config.yaml
norm_place: "pre"
attn_scale: 0.125
init_std_qkv: 0.0249
init_std_up: 0.0249
init_std_down: 0.0249
beta1: 0.95
doc_mask: false
train_tokens: 358200000
dataset: "wikipedia_en"
Each number is 500 + 50 x the weight over its row's rms, rounded and kept within 0 to 999. Layers, rows and columns count from 0. Numbers have three digits each. The size before them is the row's rms in percent of the matrix's.

# layer 5 attention query, 320x320, rms 0.112, rows 278-319, columns 64-127
123:475477513498533532554588459417592594478508566513453502579478576514458534489503445495462416477491457471534482446372540468519486413553423524534541459489557475452526475511437360496534589521496461
125:506561588462544518528460526485545507447569426545421582565488461468582598624690529569513521451471539524424460499498396524409428520468523414543535496461547648491567517507494526521473455480530476
129:434571532501450515420443488473484365399432519502596412532430543499507534513458475498555474514463473522526549501627513603510532591454413526446405453449477508535447530529540534509431558441617504
114:376506478494529497494493529534512476514593662488477474477537562440496486469499502452400549574505526504598552451544534464488493489510480510499596491574457576426515472535477584433562466452507506
115:527524447578492486441481583516522435501562549503590507459505541504500500389496414611464552576546438549471479518424526512463548509484563497470461503507493498441504480501504452514467482501455487
122:439437629518539495511504499432524463536612576536491565529454453496481577473460473532517599484528496476504518411630456499531574581531458486452435457449451473562443544503518441404523458498514551
113:419531480515445614530561525392586399555529509344450340479479522529507529512452523426483577545510456493548476547597501427549487474537491400479510502522538461585490559459497416451529548555556501
121:519503540467482505483562450508464537513535520465526478453503381540457510518438530501513421547514498531548578510598488417507557502551494423510523445401558468555514541457570488450460490558512469
123:416471482484488460520605472455451510462504494518401463626476480494507486433484461464472464441513502492495533442509529474487493469487402499575557402527482474493494569505457494486549537501502530
124:542438648509468464558515401509552517484508507409455567523500409451495492443505493510410509371472407566566486469512585598449560362439503472517485443449560529385465546515525465496488515550569509
121:558546543636546458548496484510523518550566579470480418417490524506412525464507390485511520549499567506502524465589465505547489442511462424491511457444598492528401421402478546453431489530492429
122:505536556538375407538398441509537537478451479448505376606470498529516511595561482446523568424602550483495499511440495593517539502483594510492551460593466475528492383556547548450513359556473461
124:451462527469425550508546497597584516391459558445512548486475403508393419453446504547509442446553442442458538485494418516491529368529532556515507509456570482488451479511417501523499448451518525
121:507568395461521533518489456458544508546441509460461377467487487580518526527598582487526555487470492447488445455518421533533530512535488519471523531435395547546540416467440513550488505409568480
120:471498579510516529467602504506424493580505590499469416452473496480466519471525513539441459578505581478432623518532501408475491498549367480429578484484534483551418499415529465503542573515541512
125:606551543413462485431504495473613524544584442482574542524519512498540489448505475464477437520451539480433414586496477494527447503532460481480489492429524476489483430506566395416477413458489415
127:500546545547519459522539585433553501455443449508508467560433560479479485572417530513438468455483470498485539591471512461472613515493466563466541485477544556447420487412542547417526429467498490
126:552473460506384496441447428516512503443570481545465553490500515505529504467597517535441510460451495547528427543587543490501447437618552513485532502414515539580524464435572473419474477482551493
130:481523477549428446546475542414488395474575506538517432528562370590522510551552502451499516533512543467521552449521523568520552469446542484544406494486433427518573556498443502500625509522602419
123:524455579417543487437482537533511461528575556511465522534532550417453433515499487388526514631552516461514501487465508448419424529478552402540488488513563456451543467514604522455485507462551536
122:475485519524519429527525563590495407535581498471518522541538433475434554445466476479540543548550544501606458466513467523567475530555564580506472473466464454486521486462600415461546484471512445
125:576450554441438465513588530413455475363451556520407492538440476485549423480492465568566589572547471518454430558469597463389474433556499383462461548583497543619505505505546511538459461515448534
125:563430442526583466429478474487462536567502413486494514486538438542446477564425460495486492592552471489462477488568602513471362568516517483519416463571533445547506471581524438499432463464495509
124:561554547565487515638430497516500545546451506573447532433424506468517577487485448496554503557456509454543485468552507459542485538523417460519545458522532539512435474480586455598487578529524597
125:436560494522478576515429432524508452496440501518467508510451437528506531429522574527487539591549564564412409484534517463518495487518441522555503510596472438453423539559518471502499514443485580
119:463425596503568433609593576497450517532523491607397474597545474476453474516571588519567543522488522543465489517465499540450490392519514469516496490505528504547535563475465526396407580455492438
125:390512448452545450467521477478546533591559482442581598585407576439507505571428531484521538517501547504584450489491447586460481465553583467585479508517502470602586515530459545503402570483461557
130:422503620582551589366505416486453451508630513536464545458464479554499547537434520462504545432503549537475514532498543424427536449470544503539491476570483429541490504500597510565420579559439481
125:535449437448418604526479516489473472478556529506375502509536477540418465486526492578391432535545498498596431455498546506450523480530561527451628540522554406585576426503452512430556367576493481
123:491503499442528494626482417537518492482510464501520544473466514478496498509504601408414474556552486451448498508452424493489467507432490535487559446419524447389503545559482418424447548492511520
127:578488484495621513510490506540526483510542503503557588511377493543439411566454540471488557469562436442476501454570520542433465463426546520424452436488597516482460607456587498536487425553589552
123:603377501445545497554517521375476414435594388536554521651525524471510513489591536487533467528508513577489548502535446569454518557536463485476528476394488577455429472469486619490521491571542552
126:552598415523557636516553539426522470462609393445515478393468559435493498494541569481491502524512489536476565480578518497461465480555511482553444460486529582478435440453501435571481447499547550
120:483563525465529535480497484472468639449512512531506517515498430605559537496506479526474514499429438551505523559514490455466516495540466525537441519501464531511511497531523512523451544535496451
125:561498522578497502500548478495493439421530492444506491532491457552538514484489519539526494447543474476488660506514434520505559492534460488644536367486525603511480409550456462618461503524489471
127:513437483433501430540468469471495547469411433505494445482483478548473474480534519450540550515459537510470438554472514549563492474554448508367574547543506527492561523474519464520597424458457483
127:473575477526461399461476481482497504503535537493499517524459442508605512487402527555531425419429484518592528502591485487486531451508481417519512499589537540473525523513451477445500469446553492
123:478468516520514504517520440524448440449477508374578435498435575446595541535381478523476480512488487513503540529577498518544509337447461482500482516466565511583627442436512484465587407544487492
124:508499571506601510596513493512524542492574445543497443466510495447472471554472517526527433476446502520527482515469450437572495455493535487579612603377552459546541441562518532482461451478545517
120:590508539588478556453501496464504527516517486541502484523578465458493537522406555545538491431520590526456492629560450423481486472563510542578536488470471577505399577403491487514574407513360499
123:571484535466452546634436509522408498477511590483606450466533496533430533496490485592539485565518500433527529489480478565558502533509576483538444509611500478486527482525488473522574442493527597
127:484426517502533561494530486491442443497501526535493486593490431524394550527511478396585494566460477494517531488510430543465455475504524465485456508493503463466489491452430421500469490489551533